Weights of a small transformer language model.
Architecture: attention sinks, value residuals.
Each number is 50 + 10 x the weight over its row's rms, rounded and kept within 0 to 99. Layers, rows and columns count from 0. The size before them is the row's rms in percent of the matrix's.

# layer 2 MLP gate, 192x64, rms 0.151, rows 3-39, columns 0-63
104:57 51 59 36 53 68 58 54 42 39 56 54 54 52 67 43 37 34 49 37 59 67 60 49 54 56 42 52 58 45 58 39 43 73 62 63 55 43 45 61 34 44 47 50 55 54 47 33 51 67 38 52 64 32 55 42 72 38 58 54 51 50 42 59
100:50 61 60 56 60 43 53 30 39 62 55 70 72 45 49 58 35 53 58 35 57 26 36 60 47 63 57 59 48 50 42 55 51 42 56 43 40 39 60 57 43 60 48 36 47 38 34 69 49 52 40 58 58 39 56 42 42 45 39 61 42 43 49 50
133:59 49 56 47 58 68 38 36 56 38 44 56 44 50 45 54 50 38 48 43 52 52 34 48 40 42 49 62 38 44 47 55 49 48 45 48 56 65 55 61 41 46 67 56 54 62 63 43 52 74 44 42 33 59 60 60 38 54 39 72 52 57 41 22
030:53 49 39 34 51 60 44 46 48 53 51 32 39 42 50 40 39 31 53 42 65 68 56 50 41 62 43 48 47 41 18 47 53 53 53 54 56 45 41 65 48 40 36 63 40 65 48 49 50 56 44 53 45 62 22 48 44 43 46 46 47 47 63 61
100:67 66 57 53 42 72 37 50 47 46 35 56 52 55 38 41 46 68 56 31 36 36 58 35 47 63 40 58 66 51 61 67 57 49 43 57 35 36 55 54 53 43 49 47 43 55 44 59 52 71 45 51 69 55 52 54 54 32 49 52 47 45 53 52
086:30 37 41 70 68 59 58 53 58 45 56 62 52 57 49 54 63 59 44 32 43 40 49 57 57 53 46 40 56 59 79 54 42 45 41 34 54 55 53 44 62 47 64 66 53 56 44 47 45 44 24 33 53 54 41 56 54 57 47 42 51 48 61 54
034:48 42 62 44 42 60 40 41 43 43 33 45 50 43 42 50 49 34 53 40 60 60 29 48 50 48 61 61 56 63 58 62 53 55 42 43 46 36 47 58 41 50 69 43 77 59 69 58 64 51 44 31 64 54 46 48 42 58 56 58 51 62 33 50
111:44 55 38 53 59 32 47 45 48 50 59 47 41 45 34 56 64 58 35 36 64 48 21 50 68 59 52 50 40 43 59 56 51 57 68 57 48 40 60 52 58 43 47 52 58 57 65 42 53 44 57 34 40 41 73 42 47 53 64 63 52 39 45 44
096:62 35 45 41 54 39 62 46 38 56 57 43 27 48 51 48 63 55 63 51 44 45 39 63 47 49 52 43 40 47 64 35 55 49 43 37 40 39 54 54 71 46 56 38 56 55 30 37 46 57 50 57 57 42 56 54 39 66 52 76 54 64 38 55
097:49 40 45 41 63 52 51 57 46 43 55 40 63 59 54 47 48 48 52 75 29 78 56 60 48 40 51 25 45 61 52 55 39 45 46 39 56 39 37 58 66 44 44 63 58 64 46 50 57 46 54 42 36 49 44 63 41 47 59 45 45 52 47 30
109:55 42 66 52 48 44 41 45 38 45 33 82 62 61 46 68 60 50 43 43 65 68 52 58 57 37 58 39 43 56 53 50 63 39 43 56 58 37 64 49 38 50 50 39 45 54 37 52 47 41 54 53 33 62 54 36 39 51 53 41 42 43 57 58
108:42 48 50 65 76 48 49 44 72 56 56 43 35 33 43 39 47 61 44 33 53 47 38 56 62 38 45 57 45 45 46 57 52 55 63 46 49 59 66 45 32 59 60 54 38 57 46 58 50 67 47 52 29 57 46 47 50 52 33 31 58 54 47 53
093:46 50 60 47 43 51 69 40 62 50 60 48 69 46 45 58 43 45 55 39 55 44 59 53 48 41 41 80 52 69 55 43 50 42 44 60 52 55 46 39 52 56 66 47 49 57 62 41 47 58 30 52 33 32 61 44 37 32 54 66 52 49 45 41
098:40 48 39 61 74 64 44 62 59 67 48 41 51 37 63 43 59 50 35 42 60 68 39 56 44 46 34 41 27 44 66 47 36 51 45 53 33 53 54 43 45 57 54 46 46 68 51 49 48 48 46 54 46 58 61 55 55 62 43 67 40 50 63 52
100:48 37 59 66 46 49 60 31 41 60 29 56 46 64 68 47 38 64 50 48 39 52 67 43 43 55 69 46 42 59 31 44 67 51 50 40 42 47 65 46 68 49 46 53 63 42 42 48 43 62 37 57 52 57 54 47 60 41 45 65 53 46 51 39
124:58 44 54 52 61 27 49 40 58 59 48 49 83 42 63 50 35 46 39 48 45 53 46 48 43 61 61 40 43 66 58 51 41 45 63 39 39 73 59 45 41 51 38 56 59 51 44 51 56 30 48 45 65 45 58 37 55 54 54 36 58 43 54 54
080:38 46 64 55 49 55 30 46 55 48 62 74 70 49 57 58 38 21 61 59 54 68 49 48 52 41 52 50 55 55 53 50 60 55 51 45 42 42 53 44 41 67 47 45 57 41 56 71 41 52 46 36 37 43 47 56 47 42 33 41 36 56 53 43
118:58 54 35 40 40 36 55 57 60 32 56 55 50 34 47 55 53 64 62 57 48 64 35 39 64 40 47 59 65 50 55 54 44 73 47 47 47 59 60 51 58 47 33 46 61 42 53 51 43 47 65 34 62 66 52 53 61 41 51 50 36 45 55 27
092:48 38 48 67 81 16 41 50 63 62 54 45 59 62 49 51 61 42 40 48 49 38 31 47 52 51 53 56 43 55 57 40 53 47 59 51 53 67 56 53 44 45 54 50 56 49 55 51 46 36 50 39 67 40 50 38 52 57 34 62 57 46 38 56
096:56 71 53 31 55 65 42 64 71 52 43 56 42 67 58 38 44 51 36 41 59 54 41 52 46 29 40 44 57 42 37 56 55 31 55 37 35 52 63 38 41 39 53 43 42 58 50 58 55 34 52 65 59 54 56 46 50 57 51 36 47 49 44 57
084:42 26 43 57 64 56 64 55 41 47 41 46 49 50 47 55 38 42 48 39 31 45 42 47 39 49 24 79 54 45 36 68 48 53 55 48 54 53 46 47 58 37 40 61 63 51 54 44 58 62 54 58 50 43 50 34 53 39 52 42 49 66 66 51
083:49 59 29 70 63 59 46 47 39 65 59 38 52 44 41 43 45 57 57 47 76 42 46 50 41 46 54 58 43 23 58 43 46 51 50 37 58 45 51 63 77 51 55 42 60 54 50 55 45 72 48 49 52 53 55 45 45 45 38 63 39 43 49 45
077:37 88 53 59 55 41 61 52 29 40 52 55 33 47 51 50 53 55 43 56 38 56 43 51 44 60 61 61 63 44 32 58 56 36 43 60 39 42 50 48 52 49 44 52 45 55 48 53 63 47 45 40 59 52 43 49 38 51 66 62 71 40 58 44
095:43 55 42 64 55 52 64 72 64 49 62 44 45 38 42 73 72 49 49 33 44 46 41 39 46 50 44 56 51 47 55 37 64 54 63 41 61 52 54 57 47 59 58 44 40 59 46 55 61 64 39 56 39 52 33 53 37 47 53 46 33 47 30 49
098:61 45 40 44 47 56 39 41 34 53 54 48 52 51 26 60 57 48 49 64 24 58 56 47 52 60 36 58 58 47 51 42 49 61 54 56 49 50 56 51 44 49 59 59 59 53 40 49 45 52 56 61 57 48 42 66 70 55 63 50 40 32 42 16
083:46 44 45 54 42 43 48 37 34 48 54 67 48 59 42 39 49 50 47 37 41 36 48 58 60 53 67 64 67 48 52 38 40 48 36 59 40 67 54 49 63 57 57 56 61 50 56 50 47 57 54 49 39 64 37 59 40 39 59 72 61 21 47 42
085:53 28 54 44 51 64 43 34 40 61 60 57 26 49 50 53 68 40 44 61 30 58 52 47 50 55 61 42 44 51 55 48 45 47 61 36 41 44 43 50 37 46 39 59 50 58 35 62 72 66 57 37 67 58 53 58 48 49 62 53 44 58 54 50
108:34 42 48 44 47 33 54 45 58 64 42 35 51 51 60 37 60 70 57 52 42 50 53 31 69 39 35 39 46 67 58 71 49 56 52 68 59 56 55 40 36 51 60 51 46 66 50 37 48 44 46 48 43 54 46 49 61 42 42 38 31 45 51 54
122:58 49 36 52 46 50 38 59 38 36 46 36 55 62 46 45 58 61 61 60 45 41 47 46 42 50 53 29 33 58 61 51 39 59 57 54 37 57 66 52 39 51 62 37 63 59 39 80 38 49 43 36 55 61 62 55 51 48 50 37 34 48 55 48
064:41 34 64 31 54 38 28 58 57 48 63 40 45 53 52 54 49 43 43 40 49 45 45 50 63 68 57 56 40 63 65 56 40 64 66 44 46 65 52 61 59 65 63 40 51 54 58 36 40 50 42 44 54 47 42 45 55 71 44 70 42 52 46 42
110:68 53 50 56 43 70 46 51 36 51 47 65 50 49 67 44 60 56 26 56 48 38 61 41 58 39 44 50 47 51 64 68 58 55 43 46 67 50 43 49 30 43 58 62 50 47 56 37 34 66 44 35 38 66 61 48 53 43 62 42 47 50 47 44
119:23 57 35 51 49 53 63 59 52 39 66 56 57 54 75 50 46 33 41 53 61 58 50 40 50 67 70 43 34 64 62 53 43 54 53 39 47 54 51 49 45 27 31 45 50 59 55 44 37 53 54 51 44 57 47 42 42 63 52 47 52 52 51 46
127:54 49 58 73 68 49 55 40 47 58 63 57 56 35 43 38 41 56 52 45 36 50 37 36 48 46 36 42 53 46 66 44 47 53 39 47 38 49 55 55 43 44 57 47 75 77 44 43 47 57 35 50 47 45 61 52 69 50 54 45 59 52 30 54
112:49 54 54 48 62 53 70 40 52 80 67 63 38 51 42 61 48 63 49 59 49 56 30 46 33 37 41 51 38 44 40 55 42 54 52 38 41 51 60 61 38 37 44 52 36 54 54 53 35 71 43 63 51 64 50 58 57 47 41 51 55 39 54 50
093:55 87 51 53 48 71 56 45 63 66 65 44 40 52 51 49 49 58 53 42 37 39 53 64 59 30 65 51 42 54 51 41 54 51 48 46 42 52 34 48 55 43 44 63 43 50 55 56 45 42 37 38 43 63 59 43 51 52 40 34 45 60 41 62
118:31 34 56 58 45 49 33 55 46 52 48 55 45 50 38 36 59 31 38 42 61 63 52 55 50 56 63 39 44 67 49 55 56 48 49 35 32 46 62 61 35 33 48 55 56 50 42 65 58 62 52 44 57 31 54 39 38 66 60 59 62 52 48 46
054:42 46 48 49 42 39 65 56 66 54 53 48 39 50 55 70 53 37 37 51 67 56 63 52 30 41 57 47 51 37 69 58 35 51 57 58 49 41 72 46 32 55 61 53 58 48 53 38 55 50 42 45 45 42 41 63 43 62 70 63 61 43 54 47
# layer 2 MLP up, 192x64, rms 0.145, rows 3-38, columns 0-63
108:38 33 48 40 74 34 59 47 73 46 38 61 41 52 53 50 58 54 51 41 46 55 44 38 59 48 59 50 46 46 43 47 47 49 48 32 49 39 62 69 37 68 56 60 47 50 63 50 44 57 52 47 50 56 20 54 43 53 43 59 43 32 51 54
113:36 53 36 47 53 53 66 58 47 49 68 43 45 57 45 49 59 48 55 53 60 57 30 48 40 55 75 53 55 39 30 53 50 33 52 49 40 64 53 50 69 65 58 52 58 44 42 59 44 49 51 45 48 39 52 38 66 41 45 52 70 26 48 54
134:77 32 68 40 49 55 37 41 33 58 52 60 40 45 51 46 48 60 53 56 43 56 49 49 47 51 46 40 32 66 34 44 62 47 37 56 51 52 37 69 45 55 68 40 65 54 46 58 45 58 38 64 42 63 49 38 49 38 51 53 61 58 50 54
032:44 59 45 52 53 60 58 36 56 72 46 47 42 59 42 54 66 51 55 51 39 54 43 57 62 61 58 42 45 57 31 51 54 67 48 43 66 63 41 53 70 33 48 42 42 68 31 53 54 63 57 51 67 52 40 42 51 54 55 52 61 65 54 67
096:38 50 65 58 62 53 45 38 39 59 54 56 37 45 67 49 60 57 47 59 44 57 47 44 62 53 47 52 38 67 23 40 25 35 43 53 49 42 56 49 42 60 62 56 57 52 52 54 40 49 30 59 53 52 53 41 53 46 50 45 52 58 80 53
087:52 27 55 50 41 55 52 64 56 54 73 58 44 60 50 43 38 57 60 40 52 38 73 41 56 27 44 54 51 55 54 46 45 32 53 57 62 51 36 36 63 55 43 70 45 46 47 38 47 41 58 53 48 42 40 49 59 39 53 52 36 68 57 49
036:54 59 49 70 55 47 47 55 43 57 56 66 29 52 39 50 52 68 47 47 59 33 47 52 39 52 51 53 53 46 56 46 54 49 55 41 65 51 54 49 39 47 44 30 33 38 61 48 37 65 36 66 66 48 64 42 68 38 45 67 46 52 64 47
114:44 43 42 48 58 31 42 47 50 57 45 48 67 45 46 46 58 68 56 48 53 59 40 54 55 44 49 76 45 31 55 45 40 52 56 46 63 61 38 66 45 56 64 36 29 56 40 55 46 52 48 50 50 54 63 50 66 57 28 56 27 54 51 51
098:62 56 41 56 54 33 48 54 39 32 51 65 66 49 50 33 56 51 32 59 69 46 53 43 47 54 49 50 54 42 32 53 47 63 45 42 37 41 51 50 56 44 73 54 49 48 58 65 58 50 45 56 23 41 70 39 59 51 63 44 46 42 45 47
095:51 51 57 56 40 56 76 40 50 48 52 66 45 51 52 25 46 60 66 56 43 66 57 69 41 32 57 46 52 41 45 45 59 46 45 32 56 40 44 49 65 66 43 62 55 49 46 52 32 42 47 48 45 39 65 43 49 49 32 64 42 47 52 45
116:60 64 59 53 35 79 48 34 36 49 48 48 51 56 37 48 52 58 50 67 45 65 52 49 46 41 48 50 44 38 52 60 47 57 53 61 40 31 54 54 41 51 61 43 69 59 39 49 50 60 51 38 53 33 50 38 40 49 35 72 61 43 43 43
108:40 47 48 60 73 49 36 47 62 53 58 46 32 43 42 42 63 52 33 54 53 53 34 59 65 54 43 60 52 57 51 61 58 52 72 40 49 51 66 29 40 58 52 59 51 52 55 60 43 64 53 45 41 55 57 43 47 48 34 33 63 50 36 38
100:55 48 52 65 61 52 58 67 59 57 53 49 48 53 41 18 35 64 59 48 38 56 44 41 47 51 43 56 52 42 42 64 58 51 57 27 38 38 34 58 60 62 47 53 46 45 60 38 43 56 55 48 54 55 42 56 51 32 49 56 37 63 49 29
104:53 41 48 59 26 42 53 49 43 33 49 66 60 56 40 45 44 62 53 46 64 42 53 53 71 49 52 27 53 53 58 53 58 56 62 45 52 46 59 47 43 51 38 49 32 43 55 48 55 51 62 59 33 50 64 51 34 43 38 26 52 43 46 70
102:55 47 62 73 36 61 41 42 54 73 60 35 76 42 44 51 49 46 56 34 45 44 38 54 52 43 47 47 48 53 56 64 67 50 34 55 42 68 39 47 38 38 68 41 50 47 44 49 49 57 48 39 51 62 50 47 57 41 48 45 37 63 55 53
123:67 42 53 46 47 64 55 48 35 45 46 54 45 53 50 51 59 40 57 56 53 50 42 50 47 53 44 50 46 52 39 67 59 53 30 35 73 37 54 66 70 65 60 50 50 32 50 63 27 61 34 65 42 51 48 44 51 55 56 40 63 44 50 38
080:37 36 50 50 53 46 39 50 31 47 60 45 51 43 55 41 47 44 49 55 43 58 33 56 74 51 55 30 40 75 32 47 63 54 47 47 59 55 43 55 58 41 51 62 62 63 71 55 57 45 48 43 70 40 34 55 47 51 46 40 49 52 53 37
119:47 42 31 51 52 34 51 49 56 28 47 51 58 42 36 57 59 68 60 51 64 66 43 54 62 54 52 62 60 64 50 56 41 73 53 49 47 47 60 52 63 36 41 45 64 45 60 41 47 60 65 41 58 52 50 39 49 42 43 39 32 39 38 40
094:52 60 42 52 45 70 63 45 35 46 43 61 46 50 47 49 48 51 61 50 59 34 48 58 51 47 57 57 57 50 34 56 40 59 51 32 35 27 54 54 55 53 44 56 55 60 60 36 45 71 56 59 62 59 42 57 27 36 52 44 37 59 58 32
109:37 42 61 31 52 41 69 41 44 50 64 60 53 48 36 63 52 45 52 46 57 48 46 41 54 53 53 40 49 47 44 60 56 65 56 60 54 50 31 48 51 54 54 52 57 46 65 29 40 56 50 45 29 55 55 45 71 30 52 49 45 45 69 72
089:61 34 48 69 28 42 60 57 50 49 57 44 45 56 60 43 40 46 49 64 77 49 50 52 54 55 52 41 36 40 42 47 57 50 43 51 60 46 52 47 53 46 68 44 60 45 52 47 43 39 58 62 48 40 83 52 55 62 28 55 52 40 53 43
087:34 43 56 42 53 53 43 59 68 48 52 50 44 52 53 71 53 54 46 38 73 58 62 60 43 46 53 51 45 56 50 57 46 60 36 49 69 38 44 55 42 59 44 58 28 63 58 37 37 73 43 50 49 41 56 65 37 54 41 38 44 60 40 49
075:56 69 55 67 49 49 56 56 49 70 52 57 55 47 52 34 39 50 55 33 55 44 47 63 33 49 24 66 53 33 39 58 49 64 38 62 49 49 41 56 51 42 51 72 58 50 50 57 46 53 47 70 50 49 42 45 46 40 43 54 38 31 54 52
101:60 58 38 56 64 63 34 52 60 34 29 42 72 51 46 37 50 52 46 56 57 40 54 58 37 46 49 63 49 62 62 52 44 26 45 49 60 66 54 68 48 34 52 41 52 62 47 47 44 43 35 59 57 54 46 35 65 51 48 54 56 55 61 42
093:40 63 47 39 76 53 49 53 61 57 58 41 40 49 51 34 49 38 56 40 52 60 47 50 44 54 53 38 58 56 45 58 68 57 50 45 56 46 64 58 45 36 39 53 49 47 39 41 59 61 52 55 25 50 39 33 59 51 57 21 43 64 57 46
085:45 36 49 61 60 49 44 37 59 47 70 55 46 43 56 46 68 62 58 50 63 47 58 61 56 39 51 44 41 41 57 50 41 49 55 20 54 49 54 52 52 39 41 53 33 51 48 51 51 83 52 48 45 45 51 61 56 45 54 43 42 62 33 70
093:46 47 48 49 37 47 42 47 42 53 49 45 30 53 44 65 40 51 40 38 62 36 51 43 69 46 61 50 53 47 47 51 53 55 68 54 62 47 71 49 33 45 44 61 52 41 49 47 64 60 40 53 62 53 31 26 50 67 72 43 42 58 46 61
122:37 48 55 50 48 66 40 33 37 54 50 52 43 45 66 59 56 55 51 51 56 42 61 63 41 66 56 62 64 33 40 40 40 68 50 59 64 44 40 50 59 52 53 36 71 54 43 51 68 26 49 59 47 50 51 57 51 64 34 50 53 60 44 50
115:40 61 61 63 58 45 58 48 56 63 63 47 35 29 61 32 49 47 54 53 46 53 54 43 50 64 50 67 53 46 36 56 44 37 36 40 61 45 35 45 45 44 50 62 46 41 60 58 47 64 43 58 44 39 34 44 47 59 33 73 52 61 45 61
065:33 56 34 60 68 44 19 57 54 58 35 46 47 57 65 42 64 55 38 56 43 50 40 56 49 59 58 47 35 55 55 30 50 45 45 39 48 53 52 43 60 65 50 58 45 68 43 40 49 38 44 45 68 51 51 45 53 58 32 56 43 36 45 49
110:33 46 46 60 45 48 49 58 60 59 53 40 51 56 30 56 29 35 61 42 48 65 33 56 38 68 66 59 52 47 48 32 45 46 33 59 30 54 59 50 70 62 45 41 52 48 38 58 67 44 53 50 53 44 40 56 47 42 49 60 54 51 57 48
111:69 57 50 65 67 36 49 57 48 51 50 38 31 58 43 39 42 47 42 42 35 60 46 67 63 55 43 59 53 38 39 48 73 39 52 35 41 45 52 54 38 57 53 54 52 42 55 34 52 55 56 31 62 47 55 64 42 40 63 47 39 55 61 55
127:50 56 57 31 30 55 60 58 47 45 42 40 45 57 53 62 52 49 65 47 52 50 69 39 72 59 55 52 55 50 47 45 51 26 29 52 43 56 53 54 59 48 40 62 47 36 46 68 58 42 50 53 52 68 25 50 49 46 56 58 55 40 64 51
114:38 42 67 37 47 47 59 50 55 40 71 54 40 46 65 37 64 50 49 41 52 46 61 41 49 50 37 47 64 51 42 64 55 34 78 51 56 50 61 44 57 60 42 51 45 38 30 53 49 39 36 59 56 32 47 37 44 45 65 52 57 56 53 55
092:63 44 59 47 54 42 43 50 46 40 56 33 54 50 34 45 45 45 46 64 63 54 30 38 30 52 46 41 43 45 57 55 46 48 61 51 27 36 64 61 47 59 66 36 49 62 55 38 43 52 51 49 44 32 34 57 45 66 54 72 55 53 56 55
122:50 65 74 48 39 37 56 33 43 41 46 48 61 52 37 46 55 40 54 49 56 47 44 64 48 48 36 50 59 59 42 40 56 48 44 46 29 45 48 59 52 63 56 53 44 71 36 54 48 69 35 72 51 32 41 51 43 49 60 53 51 71 50 50
# layer 2 MLP down (transposed), 192x64, rms 0.142, rows 3-38, columns 0-63
107:59 61 56 50 64 47 32 40 58 51 34 45 60 36 35 59 54 45 58 53 42 58 54 57 41 47 63 44 52 58 63 42 49 54 36 57 57 49 34 58 53 34 61 59 38 51 29 51 39 39 57 71 53 30 54 57 63 29 55 53 51 59 48 56
106:60 50 65 53 43 56 34 48 57 39 48 50 49 36 59 57 45 40 47 60 35 53 75 50 61 47 22 48 47 60 56 35 47 77 49 50 62 44 59 47 42 47 48 51 56 63 59 43 48 63 52 38 46 55 52 59 32 50 48 48 29 55 40 44
133:53 65 49 60 43 37 52 56 45 53 60 37 53 60 49 56 57 72 57 60 46 45 52 54 75 50 60 47 65 57 50 50 51 40 61 45 36 55 45 38 45 45 18 53 41 42 37 43 49 43 42 40 49 44 52 42 69 33 63 34 47 43 52 59
030:55 46 32 70 51 44 49 43 61 46 51 51 51 53 36 57 52 41 46 45 43 46 60 45 47 50 48 52 49 52 44 72 46 76 35 27 46 56 60 46 39 59 55 55 46 44 48 40 35 65 50 43 56 49 32 46 70 65 67 49 56 49 45 70
100:50 40 49 59 50 33 50 49 64 53 64 60 50 49 45 64 59 51 44 57 47 81 44 64 47 45 56 48 26 45 50 40 60 35 53 55 44 48 59 48 52 56 31 46 51 38 61 39 42 44 26 37 55 36 57 66 44 63 56 44 61 47 49 56
089:42 56 43 55 52 67 62 68 49 44 45 57 42 29 38 54 41 45 30 47 45 43 49 40 62 50 54 63 63 48 48 67 60 58 47 48 47 41 49 35 58 47 49 51 47 56 35 40 55 47 20 38 55 51 42 55 66 45 61 48 57 63 57 70
034:50 61 38 59 45 45 58 45 55 64 46 52 48 46 60 41 43 66 41 57 26 38 50 52 60 35 64 42 58 43 61 51 40 36 56 48 31 61 43 53 51 40 36 51 52 38 37 56 69 52 53 52 38 48 43 53 66 52 61 57 54 33 46 74
115:50 44 55 61 43 68 46 59 48 57 54 59 68 44 53 43 36 59 56 47 28 45 67 48 51 58 50 74 45 49 51 50 37 36 65 49 65 63 58 51 36 52 47 35 48 43 39 42 54 63 43 58 56 56 33 43 58 54 32 53 32 43 39 55
097:56 64 58 52 45 62 50 52 55 60 54 33 41 56 49 49 48 52 66 39 40 59 54 46 59 40 46 44 45 52 59 35 59 38 55 59 51 61 56 42 45 56 31 51 42 62 33 52 37 54 68 48 69 44 49 54 36 72 31 38 59 54 27 48
096:59 38 53 60 50 35 60 42 57 55 48 69 38 35 60 58 47 59 52 36 41 39 52 42 52 52 58 58 53 30 49 41 64 58 49 55 37 45 51 50 38 38 64 47 48 31 55 76 45 54 60 52 66 35 64 38 53 49 36 43 66 53 47 53
116:50 49 43 43 61 42 29 62 48 67 50 34 51 30 46 44 51 68 45 46 39 45 32 41 42 38 45 57 65 61 53 55 38 50 50 44 67 61 47 58 63 43 48 66 46 55 40 53 50 56 40 74 61 43 41 57 53 44 51 49 69 61 53 41
112:61 51 54 60 55 53 44 51 49 52 46 34 55 31 50 46 38 43 41 50 38 55 50 54 60 52 38 66 69 42 47 46 48 47 53 50 58 57 74 39 45 72 66 52 34 36 50 43 41 45 22 62 55 56 69 57 63 49 44 42 56 44 46 44
096:55 45 55 38 50 40 40 57 35 56 66 38 62 48 52 59 54 29 59 47 46 46 49 54 53 39 64 53 67 62 51 50 40 44 47 72 48 48 57 47 49 40 62 49 57 62 47 55 55 34 51 76 36 39 56 47 37 44 50 62 69 31 47 39
103:52 54 40 70 44 57 46 52 42 51 45 54 37 27 50 56 59 51 45 51 62 51 35 53 44 42 38 80 29 45 65 57 49 33 47 57 43 37 50 43 41 53 34 50 44 50 63 50 51 45 61 72 57 56 56 60 59 48 52 63 57 36 56 44
103:52 59 44 30 67 51 61 57 48 37 49 50 43 62 50 50 49 52 38 54 57 63 49 46 30 54 48 42 56 54 52 51 20 58 71 49 50 52 40 50 55 57 35 51 59 50 70 37 34 48 29 48 55 39 46 58 51 46 74 56 56 51 44 51
121:44 48 34 44 45 66 50 54 42 44 57 75 39 54 51 42 54 46 49 41 48 35 46 49 49 50 37 52 57 55 30 52 41 67 31 58 64 40 56 54 71 55 61 43 41 40 45 55 49 61 56 73 58 70 49 55 45 41 45 58 34 57 43 50
080:63 58 65 50 44 54 46 64 45 60 36 61 40 58 60 38 52 65 63 36 61 57 51 53 51 58 47 63 50 38 58 52 60 53 39 47 56 42 60 42 57 53 48 34 44 33 59 35 45 35 46 46 56 38 67 55 32 37 45 69 41 32 39 50
121:58 51 47 56 51 60 56 53 44 34 46 61 50 37 47 47 46 59 79 51 44 58 59 62 62 51 40 48 54 48 55 56 58 62 46 59 43 43 44 47 57 39 48 39 49 32 63 34 50 36 17 66 54 51 43 57 73 43 46 50 47 40 44 50
089:56 76 51 40 47 58 34 56 62 45 53 56 41 53 47 35 50 60 37 61 58 56 53 47 39 59 39 49 43 61 51 54 52 48 46 57 46 20 63 49 65 38 31 46 66 41 40 67 47 39 64 52 43 56 48 44 41 59 40 55 52 63 56 50
100:23 38 49 46 46 32 57 36 41 55 61 59 60 53 45 54 46 46 47 41 58 51 42 45 53 56 58 41 55 60 49 80 54 48 62 59 50 67 49 48 58 35 32 53 41 55 57 35 30 51 70 37 52 54 52 50 63 52 57 53 48 48 38 54
091:41 50 44 64 58 26 52 56 63 44 42 37 38 64 47 53 43 40 50 45 57 65 46 55 43 63 72 51 49 53 70 56 54 52 50 43 65 51 70 50 37 48 44 43 43 44 48 57 60 39 62 23 62 56 49 40 48 53 52 54 37 40 62 42
086:37 37 41 54 30 48 57 45 52 70 46 54 40 41 59 31 63 40 55 48 47 36 38 39 59 58 60 51 45 52 47 61 54 38 54 52 46 53 60 53 56 43 47 42 66 58 46 59 68 43 50 65 36 51 56 40 76 38 47 61 52 54 62 33
078:60 53 48 50 45 66 41 55 52 60 52 54 65 51 53 72 39 35 49 61 54 48 53 59 54 53 44 52 53 48 46 42 36 63 35 43 44 55 64 44 49 58 34 50 69 46 36 41 29 61 45 40 54 48 60 73 53 44 40 35 34 35 41 64
107:37 44 52 38 33 44 39 51 50 54 48 53 53 70 51 38 32 53 46 57 57 44 51 58 45 51 60 50 45 37 59 52 39 49 50 43 43 53 68 55 58 36 52 68 64 47 68 45 39 39 69 25 50 51 45 60 31 54 52 59 56 73 49 50
092:52 60 50 55 44 53 44 55 27 57 40 44 57 46 47 54 65 81 31 59 30 48 53 55 49 45 33 63 58 63 51 55 45 56 72 52 52 39 46 45 65 50 61 49 36 41 35 55 51 37 42 49 69 40 48 53 50 49 44 46 61 56 56 45
085:38 45 52 42 48 53 34 56 53 63 51 55 41 50 40 42 61 62 44 55 66 51 59 52 43 75 42 44 43 57 64 57 49 50 66 53 49 37 25 54 56 30 49 42 41 49 53 70 53 47 38 51 63 43 45 30 55 50 68 47 35 58 58 58
089:58 57 53 40 41 44 35 32 37 47 57 42 45 35 48 55 82 21 53 59 36 50 53 43 56 50 55 65 50 65 52 55 47 53 51 53 52 41 42 49 63 51 56 49 42 54 47 30 52 49 53 75 67 49 50 51 48 47 52 47 48 43 60 61
117:37 53 50 54 55 71 33 53 55 43 57 52 30 48 48 52 49 42 43 42 46 62 61 62 45 68 50 52 56 42 33 30 44 63 44 36 55 49 44 49 58 41 40 54 78 41 31 57 59 53 55 43 50 55 48 44 42 74 48 58 57 61 46 47
115:54 60 65 36 52 58 49 45 41 37 59 59 20 82 53 48 43 37 46 59 58 52 48 42 44 50 51 45 32 30 38 45 55 47 54 58 59 45 40 72 44 53 49 51 38 42 61 57 49 43 59 36 45 49 61 53 61 57 62 55 54 52 47 50
065:46 41 39 56 73 38 43 57 39 50 61 54 72 46 55 40 39 47 37 43 50 43 60 56 73 63 56 47 46 39 44 37 37 54 52 46 41 63 61 53 66 55 40 55 33 51 44 31 44 59 46 44 51 52 55 51 58 64 43 67 36 57 47 40
108:45 53 35 54 56 47 44 59 62 47 67 55 42 82 41 53 32 47 57 43 49 55 39 44 38 61 42 44 48 57 42 36 46 39 61 50 51 40 52 57 61 50 42 46 48 48 32 54 57 49 81 50 66 41 36 49 52 54 51 69 55 48 47 38
112:32 61 46 64 70 40 54 45 68 45 36 49 52 41 60 49 42 32 47 49 38 54 68 45 49 47 48 41 35 55 53 36 60 46 52 39 45 49 62 66 53 29 42 64 53 56 65 36 64 52 64 35 64 60 48 52 41 49 49 52 48 57 50 42
119:35 41 38 65 60 42 57 45 58 56 36 68 46 50 38 44 52 45 50 53 67 53 48 47 49 52 49 49 37 45 57 40 49 71 40 56 45 44 59 55 43 41 51 51 38 66 49 52 50 52 80 33 49 34 60 67 32 33 46 57 49 57 53 58
116:50 57 47 52 58 43 51 42 44 60 27 50 68 61 52 51 28 32 59 56 48 57 38 48 40 36 43 55 55 47 54 47 48 55 33 56 60 50 57 60 48 39 58 59 38 48 65 42 44 63 74 49 62 52 60 71 47 45 36 37 37 51 52 40
100:49 32 55 49 66 41 45 46 42 32 42 66 46 59 54 51 65 45 50 39 49 45 48 60 51 60 50 39 47 45 38 59 50 44 54 40 44 41 64 69 49 31 47 46 58 47 43 51 52 66 83 45 52 41 31 50 41 61 44 59 56 41 65 52
123:59 58 46 45 52 72 51 53 44 53 46 52 58 24 57 51 32 64 61 51 48 46 38 51 56 59 36 62 55 41 43 49 49 53 55 68 61 51 57 42 72 64 41 44 40 44 59 41 40 33 51 51 41 59 44 47 57 30 40 45 32 56 60 60